Part of a small language model's weights: vocabulary 2048.
Each number is 500 + 50 x the weight over its row's rms, rounded and kept within 0 to 999. Layers, rows and columns count from 0. Numbers have three digits each. The size before them is the row's rms in percent of the matrix's.

# down: layer 7 MLP down (transposed), 512x128, rms 0.0603, rows 348-447, columns 64-127
# up: layer 7 MLP up, 512x128, rms 0.0603, rows 349-448, columns 64-127
down348 103:499482525480507588433621545469534510532506519480444501569570450445374465561555546454474556475444414525426474457445583492523486586524474538554498526432585558484503488553540503448571456464506484
up349 102:466473466614469436476512522521488458489616534517537541498451477531449631523506414522526576537421463552439569450496480382511531517525502477488487493485540544406538572546402512482516502528478503
down349 095:473450480393527413533494547477480504487426447464441550517512527454505459435487432609441469569516510532510516554485560568535543480422504529482535536472552570533444564581496532442501388494516539
up350 093:468472547506515441518481557495520525479553536454467456541554532507476491522452569563552477581549454501460397490491541512513544511442573481546540525477544460547493405508540669559475484499494571
down350 094:489559504484460502493527509480555502520409498486556521422428506556565560461629491465480592563395483489455459505484450507495530425561474478507553500491466498465489594359473494468558402530540459
up351 107:520566513454510528481433490553517455474546458543569621439541603484652465465488547563522515477476549466475460491501556437509530589470562526521480527596465483439516505416467453477438455541529459
down351 115:433514480415477440529432522513473392468568498551505533498588557548541548415469442520501486480541556433581519467394550497425539492561551487504530511537527471542546524500568425482547585496470482
up352 103:508496547549605502445564582544479514538605588600418478550452510445484517456503525551483598537463519518502455535526545506457554558570493572441486499535532420498485465548483445558487515546425471
down352 098:537450575545446513529519483599472507543464519445549577500464455546542555601504466445511401440517532531545530530526460481462433483489482523586491579505495541495455469516495515486532504444554678
up353 112:541503445500436567452460605423590466589657493516574475505498547494507484477537485463535458528480505541529533503472439490532471564496514533537534522465536511521452422490453609530508585487532546
down353 112:494467534507554514571507413461482478485413428497561546487541547449467493399525553532394471489574588604524440496523579541473492484558478443480487550497564558509507390543489488516516588549489469
up354 100:518515546504427485541410519596515504414621398561459431484509510448473331452486525567510510481511493515554527574503453492496578435376458464551498495433507527496494528472432460541468515482559491
down354 101:514522404444527490455475555449499448550445430493516541582581490548509569516457511524519482502456511516451457530520418461516471477621535579528452516526419461532469551524468585508473531529407585
up355 097:410543576397437594415476497545434492535542617560510463479535591496517485536497490522538442527458601469391554521530439544487411463451529544473464602498441506492528530470436481452526565468578548
down355 096:444535508461505494522573498459501496520476421508464509548573468404450438471521526511556500406519534473532401525550580539561453537490507448430653582544528556507468483536525546504525535567604454
up356 100:555398483459485499530491530470563507398425574540488482552500492546454475502452474589419431558541556597449457437535442365600480544335554383508495507527491488609502470485578490529549553568456546
down356 103:445509491468462502462460504575527465504489462606468545518508500586545476513550475422496427424485608428573470518419434528485361521540526566494504579446536423475423536441593546418419436406471489
up357 102:490507456452503565480551459572520572509528500541446537526413521503550450536481529424441416414497484451436475546454552399482424482525511507592479490586471525456517476551509459427519542521484472
down357 094:620539423514475534503502580427531492539404456517491580465529443491528514518533485589579516484541560462513506437491546546579593530522523491521548466429448421495411480501489499470431421559528556
up358 100:539477504562513568527488500355447544583529560511546538488501558593474505570464456506580523502585489460535538469462540545523447542532448537498544459521457465589508539515592549535398422534588544
down358 102:547489593553576500385574521490581472489540448512531534589460533442449521446544528540463458471519438443493444482546459498562502577513519393410570495527476520453381520533498524490569549575489457
up359 092:427408458448544581531592492454502497517509547527473502496438508475492557554522492438477487546541560500445591449513459527502495452435618486516572591533529605427406483422590454455456511467521456
down359 095:470588513474425495492419456527486523554516501440415510567592519621462482446493540442419382506480478559543484506507538656541451577478507488524436513443540454568534465520541554494512466448540509
up360 095:428581537468405520518596515459457512446576464536460553470465555531513485587453422484526516572496521490654505550498540400512487552436523450514421444401489504477527533460464503458508493453549527
down360 093:558514576541476562497561423502540576518553501471479501410534517504540446533445599470492493570435379470381502513557533579557513408530513508394448527471479580493456536491522471521490619509526574
up361 113:564548586500470527501507465411546633510540446500534545543577517453479478533556502566546424558574490514509510490547490448539536448507472492439439514549522604489536515535569460478560434487542484
down361 110:510513445491486554505545459479455509527632461524524526501566473481492452537539541608493453541479524648515540366577575520498464481461491463590523591544500421473549536374522517488512492548535590
up362 101:480474578567611558523481402392541478510548641546507564494447575483458543511453496509540483535410552481504544501507372516536468523495539535450524533480503502553550559597518493510449530472538496
down362 092:544485414586509449435492554539473560556506503537557501573407448556523516523531574552575409564539522545535487492485489544425543504491431537576497442519432462537534495459425513564454480463460516
up363 100:556554434458472453473530566481440497531450522604469537502511544545573493505544521511433545442503498419463521599547517522457528576509469561445496536466556565538512481547560547540493537458577513
down363 084:470504568482494486547513503487495477420464497470548549462485457497529545518520451560539560534484425460552525470529403471486455582371505561534523519578539558554528429460514538497496551544525514
up364 116:491486549470501505518569468463475543523560460480520524526554436416466486507563562475575507520579492497535485457508585554492445467476478485436508439533564564506505583515547518560563591389537466
down364 104:454378567503549417493548511513511563499426508535520411430452490526545575466394467545463486546516528515436479453468534500541545553548516530412569483561566515480551516450550463401475515548484542
up365 099:506471494550485594534499509470488599508530579494481482394477530515524523511522540606402431564601421565511552531445489482576491445514485529498585512482459522476472443510537437571476607491541504
down365 103:518380435470483469471452513556508518481482561458476498417513537605485554550523581451512533517505520555494494594451518530450528523485517534520537446486591477543618482520467535411481467446493606
up366 091:507499468533500537545464470450506540535531546449527521499512475588609503448503493538478538497491484530586491532570684475462560588503431543443598495560559490437512600505549468527545600477503440
down366 122:509486582500482408490550515524493500517510504520481473542476471455475540543530515475517472503529507576436471485451323501525485430555557491577404498443474474524450372535459541504500407519582553
up367 095:569522502457511502595476527510520476578522442469449662437573499520511446555502428464534398530487522439468566414460506507523401448503446520537485486482473527492558532473510509497538538403422456
down367 096:525520470514605533512530483477442619562515499540608487538500479531480492503553501588519470517450461481541517544421464518562518445480590512581471536506530453596500511458572594609507507448484529
up368 098:450491509522496529473438419505497548494532456484477581473510510532500514494474565501461631498508529588381547448496452545432531500552575518469401532618540412429526621624465498496520436528561496
down368 097:425503513517540538473536374452493466548600574456412534512475494458594528494465467525490499534539459541536540518470497483630560476479498534439517497516469477493522591463476535490545569416464475
up369 103:437480557539411544457489474479508512596544516441537435566568499521415484411485560539451445515512574485524469581551457539529490542555516555482542493491551450593493508523508519512554549644534495
down369 104:473659544508454589468511481531534521451507461477479606493558457575517417475508486466518435487508400587484509500500480440403478506512509588552463537454554547580492591443527568557527577461514550
up370 094:386512437590473477575504522574517486562498417390498489389583559507521485532530507514520422480487524527538613478516525546523471414470457552511460519444393447487565564525606483442563527549560483
down370 095:514492541389507514469480464565532472525494566516481518538477394432501523474449503552513510468498470525520496524476450508457576507396605407540496539504471529435526487451470528514480612486427476
up371 111:483613495491505563482552455494546536513550499537464500497570561549607526456492534528548610540469617478517503617574435532464610555461449554467430591517534545494515521473579455512597454577524377
down371 109:567525467548459535518506598565474557537539529417453536517549480428484578457475556503493482520602490545429487461525421571505466416545562493504522529520469560488540503507535495459500562411442430
up372 103:577455594502507559521500558520597539536449514496496584554495596582393499545545468479579521407483515431530543510414541501490546509451530530523442428443577479525466513415598505468468505438489491
down372 091:423485575506448491549464504573521563549551569422523529484394523488429483514511539545487522459445506514493540536541518561430492514631506418465523505497469452393486528522464455387466575490455513
up373 101:501665474489493467433464545400473534436518480491554521439442565546481462546556595563481471522455566508514489507529536608536418463420437605501523497499508546538456405484458471482554450484443459
down373 108:550480450482524472512408542460449531551479500491523530479445454583488480483573366482503459575513577494572514548540513553452520489531613562486507451464493579515538455563499522490546438540523533
up374 105:558453389470477428507516486503558454553554473431465511448612521510501517537559407522492578460557433505513426583517443470548505468422446493540521472501439569404549529433502544478552476499490468
down374 103:510562583493495418507483468542499452487497502444571486497412551445440577404550445484481546525537463542474492519510498385474548448501463638513549476472464492530600580424459373539543487449529442
up375 090:526492530439544410486505462555554522492498524503484465467440508491427491547488335490612545556571517515491549524489553512524410617558443504505431466473546548591557496543555442533549493526586563
down375 090:493486543539537481408561511527650493511506518467501489524517479521556467459550542516474421516491508430431495403456446452523603486438517472568541479435497491526494494530528611482412398559420518
up376 094:520518534526483478545511493580471433505592386451474438526490543468518565523502442458508482594425397469500479519604563497425438414412453368492485503517517424513501482461528427443553541437524457
down376 094:429490526550492469444473550455480497567544516502524495471523388552418570475491540516479529414448523573472515435497466462569508567494536543550490459430468516501431527558460470490506600477425417
up377 088:492554482525590505568564470524390560590432517522489568543524508532524598525395553583547540583438496559455560543511658504519503469515511509461517505488470483571537495519540503516533531465555564
down377 091:456435503588597513446517527472490497517630433589590537545469522495423554510493450514452496377507440554467518527511508548519489440461564519533492412512580554443512475411565565590535512585564455
up378 089:482494467436455447525458422493481490452574501454518398539558559601530472444619540528509469495447417510412518493508503494504423521493478524481462535547504450515467445485517468510510493556496546
down378 097:525461472504498525524487521584523471521428516463395482446420567510443495537536486574498525440558300505531549482553579459549512493577467535467535497455479526506424525505467547544544505501386448
up379 102:469408447535469433474618449488580554567526540402522512571547526480519582478572503550534441604533506449537407467532537577508545619492442511533476509545437577541543452404427519521545521544560530
down379 097:612527571534512474440501467430386522481541395552492539452536472462506606515582503439652489484560498479535530459544498447565432501482473467437502469505442522536508526541528523558511542451519405
up380 100:493539486401519596507415513517625450504564423512518444511495496515519442460481543566475593538478558542554539435451485456563458530401467511557479528463445473575554466422546560583547507509505478
down380 098:481492542577498393540538552487519505482405499611481449364570472501474591496442466426489464576541445518465537481382524461551474461504579480520448490480486530464511536579438517423505678463531523
up381 098:494503500479536497541544574570518547643489468510574528567501471524527539594490544519457522427544526395442478473601511562534517511629506477571459415495416449569473568445463506506454552434491459
down381 108:445530387500427426586535526522449499602505579519524534454527445550469480445439515498492617554503473508514557500428499530524495521464553422518503468523518524494518414455484502473445539484484534
up382 100:478473470445567499538487554496537473559580446532560591526535456483452500494481628566508510595563547481476540483439491543549491457503495536402495455544524493611573500529476587466568534448515565
down382 098:492537544575469487437464514475538460538500579539534444441523527490507445439541431573592505514517482533516608505483479451445521640480390465583448522369473448454513375494525472464435507617490504
up383 104:445542461531471551582520493485506492501558457540517518428547518528493566524501566537494488517477511623537558380512442509500483526479516507464476556551485533396409507480595436555476466651509535
down383 114:494411415576432406562479477519527538471552483449586386596554503520436466537504450488580503460523438513535503482475503472484492566417510480477521501530485475482505511559523487630450608560414509
up384 104:561526450626551455471511527494456511574622497441467542543599531508510459514480474504511537564494451478459568475501566552503390563531554491499502437516523545507582454531441527451486508512571567
down384 098:467512514522502560551429511507505523566478454536680422412503439577509528553494423514475492492533630504473539483453507528624480524413487565509489552544507521501489487479596414563493496451503469
up385 100:554449524493542554419570481584548588503535427400571546512485523517511593599459533623484476495542505521447529553477526509511499541476466691522434518558549454550502592433528561555417555545529501
down385 105:467565479513503508409427500514523512514488484530546444402497533553464510491473460590566487470494522501564514482479532544592442519547499555464521514441490479476462436529517467526454446403599535
up386 100:562517444477411469490469465428499504566524479496424501501518508502428514482449402436535466491525512503514474514585489517425395455517442522584453563484434510463490487512479423472490528396538500
down386 102:538529388486510546533606471520547483496491534484510454440501509430526547544553397505509503446479389480395515512533562506352501482535428483539482483459473569537506498632489498653544531466411483
up387 105:508521477521604501453438504456469506445528506525511481469517586514499401470467548420550597468482426535514509499412406552560547467409493601552509488526517416469566536520462433435496482482480574
down387 118:489444515463543472454578477509442512505508496536524506544443531497393598536566566518466445555460539497535447434435490513489484471426505468481472591528459483552503540521554543594471552559530572
up388 102:416522444474498471515526480555469490406648430534527558491569536442467498498454474579470472513580586561555464519463552591488510535528486592432465542529491431503530483572483547504506587435539466
down388 093:509517449477366461476432476432486459405561526485521532433396395508648486452492452529535501455518475567476550493503480547471430511531493478488534498468508459507487515615526448498533499623504573
up389 111:543536447523502635515532483598486452551526470526514587530525512546563444519430585579583412525580576404487559499530472511446443580491515459428511488525455525494440487476499492570569537504510519
down389 109:537505482485535551444536465465512491518500491538491483509425426547445586502451487577431600444514548456545443570610527460560494487512517522463499443465457566624447433502436517562504546445436480
up390 086:456502505414530577433458535456504629453497409436526466505566468542518455498440474453555502551486496462505456482510425581512488468488452409497556441549462448560489508443516405469470606565470535
down390 100:490428542547405582457483568438503497517470556539499506493457555415486466495545461581477539383565488550501502543521563417423485486500557493512431550428502575498526506503448545567521470376459442
up391 100:537460501494494535485567550530531626573489506505389564571504467517514538616497588546537504527445458635460576498591518474514441538479478517470497562472420494593465567485507527516545441504496450
down391 102:507468547466451455452388470502634464454588556469568530446522437444539468392451516468422526422525517460441514467464516421531482549543625438470556480510526457516496514512429459601457507531491495
up392 098:580500528488445566574501516578531589526607503533505496522576579474521459545574437468516529581453505499507583435517482572538443554511519498523593521497460518601462550520473522538573500561541518
down392 098:513534428564483474452514425481486520473481527534399526475490581516585528533564495510549525404457445454507545521560485577440539526581434487444457420515581550516524507479470461496490445403541477
up393 090:481495538500470495471481505487434478465489512496544430456571560422464500603439674491491569509493575563473490469494467558447485450504524495433515526507519458537502564547553515425462460566573522
down393 093:532530429466549483474533547534460400580413462560470528605623440491430502508527469467441579547471502521502467490467511609448515590598456475556453566489415531469498512568561506358568450585433506
up394 106:539473511484502425501466492577552603499594490567527395521461538482507445609541517424498480554524583505543524580507452425593528588532532466505499578533470486483614573540498425508520499570507504
down394 102:505527519537454444482526542563605469452495492555543491487475442546505477477546508457585512477550604431529443449469452565572511435516520415486488441510490494583657499464513446431484438570557480
up395 101:496520525557476491609424508478461462490551479559562489553520464530366511495501477537476389542439519537434576554587528487534511500475576583627531427507488514493576570565437498548592502529491593
down395 102:532513493501433540466472405528476549519513459436570533464477587487546471505449464381485512504585522477548545560549399499507498535542566449568590521423566520400545392525473531568474455522393530
up396 096:542544456576474376488513478445411560478559477476631501510514546472457448555599472532490474480529464580452534536360548491554420523482492621502486496547496504491480529444429552543596468458415452
down396 096:534525581504498534480574520570529470494562441513481451522507459470452417449498390505515441491467485570459459460565582536463511512400494473489487513449589429414461573471510464429461533496494500
up397 099:530414460508418556547558487476561541562560560514514592495443552502505533447467550506397522465537512486535412501526521517483511492440439439494494374499545434438550547432509417489587588557529486
down397 101:438478450536559454466558483522494477505507489417530529514494519547597525442609507567492461495428528481493526492531334498464483465563483457553489566559526438493455478582548473533467507504449527
up398 104:519503525456444601475551524408601634552481568464535532374467523500463512439492525518593581586419463593479552499476462431537370390574538543467434439497505438393428521428454459521508470478563455
down398 094:537478437510510494410507449480560513555497562460463534478447530445503498291446452451537557521475490583502524526428378465474511476580537475472504467431526435529497423552458473507491502497522582
up399 111:460513515498477482477510524581391583462549513459442523532444510436453530445552463520543524586521588430447543474426585541626524556494425456546462522467453431454566485550471437497448589553501612
down399 108:515535558615479538557393523541442484474493583510527405523478493369482451397418476580652525509490488547508524447454433512431408547517448466642500525490516535539537518554426501516534497464580632
up400 088:519476424451540433510441485558432463573511514402488449464446506494516448553518472448520524555447528553502473529440480467521524373521471581486483508537546499483553522429471595539527475449659484
down400 098:487465499603434497428534524455560491379513505530517510499502555376551526425509416442354540532533470512524489496566556583549526573520445394465504561418466601528436441533533501507470596534374518
up401 090:543527488475513459579511454501620569539508548515434418537573485474557429459443574506493556492519435513521487443502482457533550522489486397564562532484481563467458502500517441564560455560549483
down401 094:449444546460525552508466451462428517386508462508539521475522483535492528496467451560387448472546585526478481518549471569511448479459562521492428501528526516570541466531498472602420519536473437
up402 092:636462439438506530490546555509556482424552436435461525518612488527527547370543509430509494484405488522466485502482440461604546528506446529512549519438568546460531618471616539500576536488434445
down402 095:531497529470522524473457504515406525508426576498548423572566463471508409602503412400442477528444369545445501486516600537510550334428490485478433492553454463473442439529463392501406491514490527
up403 094:566585638512504475488534525482504567443502457497582438558455428449488437544500470532526483461463392528410541516447448456492499553455476502390495559548481471538541473511564458537461531393495525
down403 092:387429511514510532448442621500481458525498508431455542562493482510437532559631485521451506529545476438497509575553556462457458487446522497416567519470477531544504470507494470539506490517496506
up404 087:419533418498535464474461420450465490490533427537444514507515511526480422409482559524566553604519515475515508462453462521525508451592514510571522455476551488416504478464501422551595433453510579
down404 090:472445602449483551368530550549613545521493518523548548536513527541549592526539472482434582410444518519524584511597525500585483520434447519422467510480467541504520532506554514508518488491464439
up405 117:489584495471500530564547521504541502541634506588577508488492502565518549551562546548528475486457522554516518479555518508541584451480602516444565502519546516388575456548535474551575493521569472
down405 116:567441516473440536507527537568465556605565413498542499490426466519553439465546538549513451459409501500511495514620553482521530441553505474531537624497495468399533496554454536570495470588636424
up406 085:551499508488453538509453580479513481459609558534559569540420517474441415568507598468459525461440452489553545545487440516519452500555556385512491455477499566532530573474581566586495570486420454
down406 091:505513474536546457522493508476554610506484491519460478457510473519498556469494455572477535475555481548467503516501542483532509587419460563478501412550450480530476426505371506520579417535448465
up407 102:536440447514545588547560504509495467579528577479436393493438540549457521535521522538593544636478560511517454439464497488586386493477453508414534545545527411507516566594438449547520531540460548
down407 104:425509537491465473481476447444475428482525508510493601500528561598500470499546411448463440382550501552465484567633405489514510483523528500567535462370581539472488478458506536522446449488529556
up408 090:509498542497493526490504514442583485504451562465443462542401580571497496495492505565492528518525553389564512499441438572570527547527467586541496464497507607422557639438582483440463540481553497
down408 093:492550428514500455459498506514468561471432433530488453492517533447514588499431401498414453453495493476460519527612502417450552538425454436455507538579489462492363543449476545586498468583433560
up409 095:459568566461498531469455543547392621508451454521505426546480412449517479521432483482460491419553568451516475476493610510559431493521548512515489474452547484392477483466476473557405502561557557
down409 092:532434552448501346489522474540514538564509456536447535478539464441445412536525530402535427508467354533456499554527494458511575454512475495465532507494497482520559510520490422469520544498619471
up410 102:440558494513541543567568465555495517494537432422458497449503551605574418527492549566426487477506515554504539458602543439571444478497463447478436540589543516536582458586516458544477497396454629
down410 102:380441495494487502487488557443531483496550529462421531511545563445484490454618586546478471522483519543483518522536474553471553506514531486557529433445531498466478518418498513457441560590475490
up411 105:500496449554508488448524503487456493436471433436429472485485568532464466502535445521445504531547470497477475532466483506509483438326346446596434534418497402449528448547516463528532523572549471
down411 108:527538500443432505446620508452477504543559504549462533536503506417533457503475464539552468371482476472463518489535485541533454569589595438473515556503534410549418462456516482510435496579471431
up412 115:487600607462504584524513480458556509569587483487649548516511526524427439532458488563432463480611530408569528498497531471567557515497544519397636574535527511537561449438485479536489472526518468
down412 103:437501612398549529449464456526491565501566549463475536521507570498545414468444420539436464439542487457514598549524503478573539467490521471452575524379578545502596515509527501581482489463480470
up413 089:563524531470608484464421427493478587567579513472509421535491563603488461526562494418401647411500529495508476506478481518530503450516448475513540492396548365572511546476385515528532519501574496
down413 094:389550460583463617572515531435477473498486499492508605509551539507555473461507496537567529520459462504524453384512505456492513470464509513534423510579473494488525540464586526465438552512473522
up414 114:526508540532552564446533438503500494498440450492617465534574535498471414560519494547511499565417542572569542555578506491497455465492462536560551520458490409465533578526576568499527534531523555
down414 111:456518524522545477490453399470520479547519530462516514452580504509596488504501589510576484516485586517574460552493456516538395454514474466464371540563538463484542502500494540528421562406505477
up415 097:517565450453506518540580512585490415493433482531536570511549481571530484460440574504464468622521524510522513535515488438536533571464540474624473577566529433476584465541566499549486498531497378
down415 096:433517481573350456474501564491471474519445584576475610487482543457498490582469454459500505442583402414499486483477596446602470545553528477537566433518599413509505512504472485530430579515460517
up416 099:516533523536415537443570552497439409414615523516418433516520445505462465566441582456470465536501443562499512421451421494440459483447460461511598399438513433477508481548500496495472569510474552
down416 098:420506429533432587597440418434503552470577478477495522546612439560591530459523553552528440509467580571552443519525483407520455439471462570608462546525465460501436449474564490544455496516480407
up417 111:512448489605470434563504546552492459559518507554471510553518514443397458511474553492560556541562559363527503566526516476452542468511458422514481544584558516560518621537587535527545496521521463
down417 108:544432381517552513430491549521553550451470469513561551458559461520456481453552459567504497574524525477527563518465535552499578437539551446405506482506439504491523628455575429592446443484622518
up418 095:547532465509527581483613522459532580493526473531566507453494523545510582529576554571522519500543482517503507504520552555501460492587470508515596465453488457601491528549460493542515531490563469
down418 093:505472485587455435505499513480480492514529492568509450523398538518545476510471528571479557537510454476535553427543500590548529583457420500610507448565560540451560438449465591498535490568505497
up419 101:488561457424569508403502409539413444486520519464536564579443488509423412555433389524550470435484493448478534577524476388437443471463440469399528418540497506456456572482584486452474484531555523
down419 101:502523498523443441459486505578586491453551477506474560471431529516528557488598456407430575539441436448472516438499423480543566502474550482475568469490453466569529432534493450495488598423553442
up420 101:566462382497522432488424487573581470502517454528470526607472577445462465523556448575465534495585543513503562459486580432487499458505414438474554436551540653541628517413443513493469535458544496
down420 101:390454450517518551462532554466505513550536540435411603499527442524459431470491461400562481426506474460536476611284514524504475489489502538503451493448530527517542582599534521516394510446513534
up421 099:512533507451479583480563532410497588541513496463538473486443483502443430585467422550420578508522480409588475559564426480599463534504571525495476550475490471547530518501466531494546457546482418
down421 091:491488553429538469457530471442474560460573462476566517483514494502484467614455509517483515554544590434483552521523503519500562513310671483541496508472449445561482531473481621436530423494561419
up422 101:579538465564400487482561494489576460507603521548535437586523518535368548503504436487492589534481544470527530527517584513457539475589578485430467532447511514566491496603540526527455592550473539
down422 098:532382489580411458442520587546550486600619388524456519477506533547451515543516516411497527483538455513553497543525527543439556452472530564562561547479467500537509639524558601469474448475573476
up423 095:362431502594546519491547523544522537472502531500540410528500514499434468488474552525468517552456492510462563527457504548464494436519505421461411590489496470534503543525494469567425552478575503
down423 097:509540471542408511598471404484411494462523395533481532434449500399488484544534474408572548455551498450477498482556536421558496509454529479587534459591444602511494484474509559428411424535426447
up424 090:476558465432558411510507447497416490460570590559435518530473510517505426517488584502530527419495499527483510474524418510503410521487491447518523470460492485561419580480518509634503494445543492
down424 092:546434468513461591495516509486581523493441548496540449550484480520523515479552482462411433565499520483413515492467575471459599511500499559485527501506484495455539476497572547470495436437444538
up425 112:540483470574515529433602517581447466495574533511560581445577557494500578507480476555531440546554466504428510447490515453521608632604475468505472413432559441496523558537386495499533578505494558
down425 106:523574434480568473589519470431554495465454458442494432528403447462504516459418597490440499531399552461461606560532503487512467536544549528551525489497505444488532544416505461468517481523505410
up426 104:580425485526559423500563487506526530610525471520612471492416488593467575534478561601489517620526423616562510513507477477481494417545542406506528561469432462436493490581476428478585511607488480
down426 106:530496509571468564474417409483586454486507460566466533486485520454532588487508496493506593468479506504462481525454499484395521662552609502466583526465495508460651441464559505446546465521537495
up427 102:458571509541445525550462509525531574468535468493489531547426504559504564553417440540570461587530450492519476503506483497451527556502531550515486384445568465465501502437508488453604521496513457
down427 105:447489450525417466502527550510493428361525499454521522531535512448503483434605529523416496435533565450486544486500448499521538504601513522570583527494539464462554532495546500458534485450546554
up428 096:564557527479552467530433393463463474641526530543503423475541509530591511440378559500504571534393508476499486547559508543413523515529576486527537484591457478436548424454484431469547566527554557
down428 098:486482347446482527502484597532555430488436516483524562497466448420455470525523544448534543421553608472450515481449443529557494500601536492422508562450489540554492511543608495553443437470475398
up429 103:478561492506598480426442496440513503448510522482509460435550519421516514478474497482498446555523408458500612504456487465524562514424497460504485472391480468466467467464520380448499514532558461
down429 108:458457442527463521537383503558463530505442543447489597441509509515514439541523421502486541511574548536555459464501394515436565527511505566495551462431604491445561526571501522488522405503534486
up430 094:532550558575532450474562429557472499536505493458553521436398480577522604531538551466563526519565416550483511541545406535539474510399550459554538519562601521556537537419503482544488513460461506
down430 092:452480469394443516577523561543502500430428403515489548463610482505531426505465503499587435516497538439524453524456629528444522490513464573434526536506433497490489538560460562428511449520496480
up431 092:511461530466453520505494554467484514503477553476470462656505584518513488514506536515563492524510520490480568403508621467469402406585509506519452529469455448556453581497513538534525405517422564
down431 097:431474478535507533534462513425399611458528460540512507436495523511413526482436510521493606491586513516497454551399451470566519540431493443467517471545580509398567354470443385500473571555486458
up432 094:422539523477467485507492505501458616506548450438566541476501500511528470493586445595598508464526475525559435410589481522552439474499336480480524534356572576418450490493466452481514530518439507
down432 097:386399449527495547439458512516521416510582477542506497535538475451367556499481546472404539507488579411472475544403446479458464567579588536508445481470454420546563500427480502500537545536536509
up433 098:510450476495494438507520549584469631443519505501560579499444577475450452558484499524442539486577432522610558476479536574512457564492546512477512552552443572512587467549447482543463570613511498
down433 097:516562472514523480560496542466530543497547439407603460453449563485562477473500500496483470494452523551463512455510487494512440454478472534469459500520465431553439463495557403540483595448462551
up434 095:512520481433434500515528362490495492460496510529469557560513503506416520396501538420548467486487604424488476462519512583532534483412440533480518555579581421541545476529483524428494435555563498
down434 096:458459494512516481494474550513543527485586500555441441540417490487472613502524388559527524468489433596665507563572556580480498555510471561440497493407499474541441511449488519459531528578472443
up435 093:555481602540482494498580575474532494605537480434569520562463485622528609483502551429512359512517505509543490591497481517462604443468532479496579493476516510518465492566541590499540484569558614
down435 089:506590509533472453464417455533554514396515454550460461570513496466493465534444500525559590495459462478496483419535497494575532583470505488483472425548475535449513519510520451542465556451404467
up436 101:454538435479479468503453533451499574469565503405575565428497525519520466556435438504481545565514539494486518563530501465537553573554483631527426457458641483490417438525474490442485449569540564
down436 100:462429488491600508498451564514407517499523611548424439464538525537509590529526598423503523568514463457569443545541561496494514439559480515512542510609408558511454487437408490436535492486509468
up437 095:490513565513518498482543499553438545555574503539429403548505453519521496478453531466533627372425442598474569505496540527524456519484440441637488539446443499546487499482473565480497551544513538
down437 095:516467411437587509499473564612555407568435499492526524507546464480507482482519506608502445542430461452448495502482477529519458459529454536443427457551494473450526497434558521436458469442552445
up438 094:572573595504519449547488612526491535515504449487493499605512563479568478532510503542483545499411539593503402470519496558461579548459548473526497428532497557578449525501553479573540486541474515
down438 099:568447412471535451564564504380455514531444557487527480401537463471515497526537528478544557463587506546560584504557452426527559466482497435423550561472541464577494480432467517536437545463419466
up439 095:519461458424457413457482515429516499438519467514577556609487522487439405458512581510421594483507458498476456397542513542511473449556550529519417527529547548494485408544592442487495449513549471
down439 096:523520460581483494465471507466447585453489502562426486504504574495454363489517448421487440503504417394432447583501452415448520460566525466583502529450418512502524513484466517555440537433427447
up440 083:484526650515509409477460517532448597536587486468503364542491526568566504524490474409521524521493520474512426495578485588517500480482469487453554490447570483456462513565465543486531609486477509
down440 092:510489458540480581455481472443587489503480523518495494552455475447413501511496437397487625531555458427488516410527560484459533440446467467411518406537586569490596465517601527509459388462452566
up441 107:459512506545563482511407498592493596575447517439530532569506480452510449492424502470507538546470529392568553520501447443595524538502523371533530480544456490464594574435505566505466608482504488
down441 106:490438617498491550526514515532549433455414418489467469500499449463545520450545493583539502495564588405413515483596534567543504493465479532493451481495496461467550468508439499525552443417535563
up442 097:572423440565547504450484473432551433575628496623571526536520507478516526445528529466436572461460563520417391513503533411507483496528509491568461519524563488535496472562468515495598543445517557
down442 097:493553552499477444432613484553494568533429405425476468413466598504494539404467421511528514497515528476549500463431587490489407391486503473493449454402481477520507458435479528526433628557545471
up443 098:485557588526553536576587584526521537462536508547504495514514545589518517458494478501525498555567513526543601565491456503572546400482499546526487444536530530510475627470530536502517554494547468
down443 094:437493494556476430504458526480479525497484577535465525586547509402495471541531563497545540493476430496541432444501530514484510602543600439552504511388526477527494421505492489588542520466532504
up444 092:558528501517500524498496564522567567435514495466509496503399526484480485374512595527433467517463450467575488610479432465536594486519446481557467490476549435493481570494491441547479516503482426
down444 095:390548456447478553459552451504395471541506536508531462481543437444505514577506412524460590537510451562475497501525593557492445560472467439451571445488525622496598438538574545519525486506480594
up445 094:554560467507419474516509543527595487497576540480462493533463482499509559507518476427526559396512434449497503548539578422452501451525496513480532487369601515445384424504440546520544468509480459
down445 093:453507619541550482470512443514515481578494545497495505584435530568520448495421571536397467547528571519438481459470482473530531604527564444483565486500438506550500516483401442492448494455588472
up446 089:501569488491501539515498496498590537527537567435403489521461539481491473494467508482397557553485441448439547518548519494513547488542549478523433390508534493524469472534502528515519571535445568
down446 098:485439480387550488559495548487403503505533452536555549531553496487442475499590422560663524556537485486543500476578581551499464447460542476492524503450483542533480526463452477607490472573506458
up447 107:459513568558511517511524543563520493390508500411537381478446525446457520550575582535471496473522588441443547579566550592501529493477462616458504538426525503546547494590426507491489538570539441
down447 101:439528581481510431356495491445416529426501512517494465563433517507487486537458498579589497523519575489526516587446577493473539445516570458450531502565581532467459471496458557527466402460528473
up448 108:470574446578525581382462471467455525532510440552468506385488429483480511520480554386439523486512454514513506482550500529498401519492437534575524459534443409513522444530395498529538548432552504